Each number is 200 + 40 x the weight over its row's rms, rounded and kept within 0 to 999. Layers, rows and columns count from 0. The size before them is the row's rms in percent of the matrix's.

# layer 7 attention output (transposed), 128x128, rms 0.0675, rows 94-95, columns 0-127
085,250,182,291,107,188,188,157,172,196,227,223,124,159,158,148,263,172,217,177,160,172,287,190,195,242,188,152,173,182,222,114,151,198,196,155,182,188,203,206,152,215,198,169,233,208,149,142,306,244,203,187,124,218,172,187,213,204,162,197,262,173,155,209,190,255,92,303,99,228,180,171,215,160,225,231,238,215,230,224,161,181,175,211,187,132,207,230,251,203,135,200,235,205,184,203,173,209,177,170,208,199,188,151,128,219,193,215,260,176,223,238,187,216,190,230,137,261,196,138,240,233,167,212,203,206,203,198,233
096,205,189,286,145,138,226,248,238,148,153,191,245,180,241,199,216,255,149,192,191,182,173,159,177,135,222,196,266,213,249,188,234,189,175,147,263,164,171,167,201,263,237,289,240,228,239,210,187,172,135,147,223,229,225,177,147,192,225,230,240,219,196,219,276,224,213,231,255,155,197,167,166,115,235,174,160,140,227,165,163,228,251,165,164,220,248,177,130,173,191,196,177,226,235,133,215,202,123,198,146,234,200,272,173,220,176,186,184,235,109,223,179,192,183,204,238,249,153,169,155,181,172,254,195,147,301,184,210
# layer 7 attention value, 128x128, rms 0.0545, rows 95, columns 0-127
105,313,242,152,206,199,185,254,135,222,208,263,224,184,193,232,242,216,209,88,206,180,205,223,163,182,206,188,184,119,187,197,165,223,226,202,288,122,244,159,194,258,157,208,196,245,175,161,206,200,268,176,204,235,173,245,211,214,143,207,266,180,139,152,212,181,155,192,173,129,223,154,175,303,148,229,199,240,157,160,188,200,152,156,230,120,174,183,240,116,189,179,242,169,204,194,217,146,180,130,186,230,173,175,165,212,219,222,250,205,191,240,163,174,208,211,207,193,120,243,218,156,258,207,179,266,184,157,179
# layer 7 attention query, 128x128, rms 0.0547, rows 96-99, columns 0-127
153,167,221,218,206,209,194,255,223,199,156,307,177,243,195,225,206,236,276,264,200,207,325,126,205,232,262,279,197,228,241,172,188,176,151,217,266,221,223,147,220,223,199,212,251,150,197,184,135,206,175,168,218,234,241,224,174,220,170,182,231,202,236,164,241,263,209,216,279,199,237,214,177,181,164,128,211,196,242,234,183,219,211,228,196,156,154,195,258,223,194,231,210,196,221,277,170,153,264,209,251,199,179,235,208,172,164,173,152,233,236,171,259,224,244,242,168,169,159,305,183,158,181,237,120,194,176,230,286
151,197,266,223,231,219,225,279,232,210,158,118,163,282,179,205,211,186,187,158,162,274,148,176,249,151,151,209,270,141,175,168,242,203,257,232,210,138,147,191,215,146,255,140,232,191,199,199,177,230,143,191,186,214,163,249,153,160,224,111,253,197,255,179,209,228,194,219,180,167,217,157,164,133,190,179,149,162,193,248,226,230,231,183,172,273,188,195,177,236,186,176,100,284,150,252,231,177,192,206,150,156,175,184,217,142,177,199,208,168,157,206,291,156,251,200,175,206,203,234,187,201,225,230,249,141,258,229,229
135,117,214,179,278,239,119,187,217,239,172,156,230,243,206,206,208,193,162,157,227,275,192,205,179,199,165,279,180,226,247,177,230,223,181,211,190,149,147,157,197,176,175,152,214,195,245,189,266,181,153,204,173,230,162,264,199,175,217,188,212,224,181,214,205,200,256,233,253,240,148,193,107,201,161,193,182,179,242,170,146,198,226,168,167,193,205,201,238,261,138,241,218,196,231,130,235,217,87,266,216,200,219,213,152,258,224,207,159,163,194,191,216,184,98,234,118,241,179,189,249,297,224,175,219,153,254,278,214
160,225,221,218,181,196,239,211,207,212,147,240,181,199,226,183,214,217,233,211,269,216,184,212,164,192,156,153,241,194,229,200,128,178,175,158,261,153,269,111,131,237,203,213,226,186,206,139,215,214,224,187,231,251,201,133,107,205,213,171,168,170,167,245,257,172,229,198,177,200,161,208,214,182,177,159,207,229,153,205,147,172,283,222,194,172,195,197,257,201,128,220,191,280,187,206,202,207,268,254,161,173,160,212,238,111,157,287,142,238,310,170,96,243,200,200,166,200,233,236,178,188,155,221,172,220,264,272,233
# layer 7 attention key, 128x128, rms 0.0549, rows 96-99, columns 0-127
142,158,236,213,223,192,196,231,312,112,225,249,180,192,224,169,181,228,197,118,202,219,190,247,167,255,167,189,221,199,182,219,210,239,181,181,208,191,140,193,239,260,165,314,149,207,174,196,248,179,195,91,243,188,227,171,188,225,198,212,216,183,213,231,240,227,176,193,246,281,252,220,156,220,151,169,171,218,199,183,236,111,164,266,213,172,169,117,188,123,201,156,202,231,273,268,186,210,209,122,230,184,163,172,192,159,203,179,141,178,257,151,237,212,222,245,223,147,185,307,167,195,215,186,229,213,207,206,189
140,190,201,219,224,198,192,194,196,135,200,254,195,207,223,135,210,208,231,146,229,234,170,225,174,174,224,241,233,222,264,169,217,204,242,248,158,185,123,229,226,148,231,190,252,229,249,248,192,218,197,200,240,154,230,185,171,206,208,209,229,158,182,93,115,235,249,216,169,137,237,144,195,163,224,155,184,182,200,280,266,227,288,160,290,169,169,140,166,188,166,150,235,161,204,204,206,220,198,279,140,168,118,269,186,212,218,148,268,125,203,219,295,217,231,219,161,201,243,202,168,200,268,187,173,221,210,252,200
133,189,191,244,191,159,209,213,189,140,216,116,163,200,165,195,168,180,266,142,213,153,141,213,218,186,285,219,221,195,175,285,200,223,183,208,202,180,203,120,157,189,226,168,155,248,231,190,218,153,171,228,239,135,205,189,130,156,83,145,267,209,145,191,262,209,204,226,244,232,177,240,156,269,220,252,156,276,196,199,257,228,222,196,229,166,249,213,136,268,82,200,236,128,222,202,256,225,179,240,197,223,196,193,167,195,200,149,199,216,167,247,242,209,220,236,155,224,200,184,185,210,173,157,238,203,222,210,282
151,142,182,217,222,179,156,262,167,166,156,224,195,228,223,146,212,232,157,214,237,190,159,208,255,340,120,281,257,187,248,182,137,170,149,156,214,129,226,178,210,191,169,195,260,219,189,167,212,254,212,167,283,202,257,152,146,206,212,199,248,227,241,239,214,218,254,240,187,169,185,181,242,183,195,150,169,123,186,278,236,163,178,189,170,238,219,187,244,176,202,218,165,133,191,217,212,231,181,115,170,189,114,189,202,155,216,256,181,230,190,145,192,230,170,231,196,192,176,230,209,201,129,183,125,135,163,218,234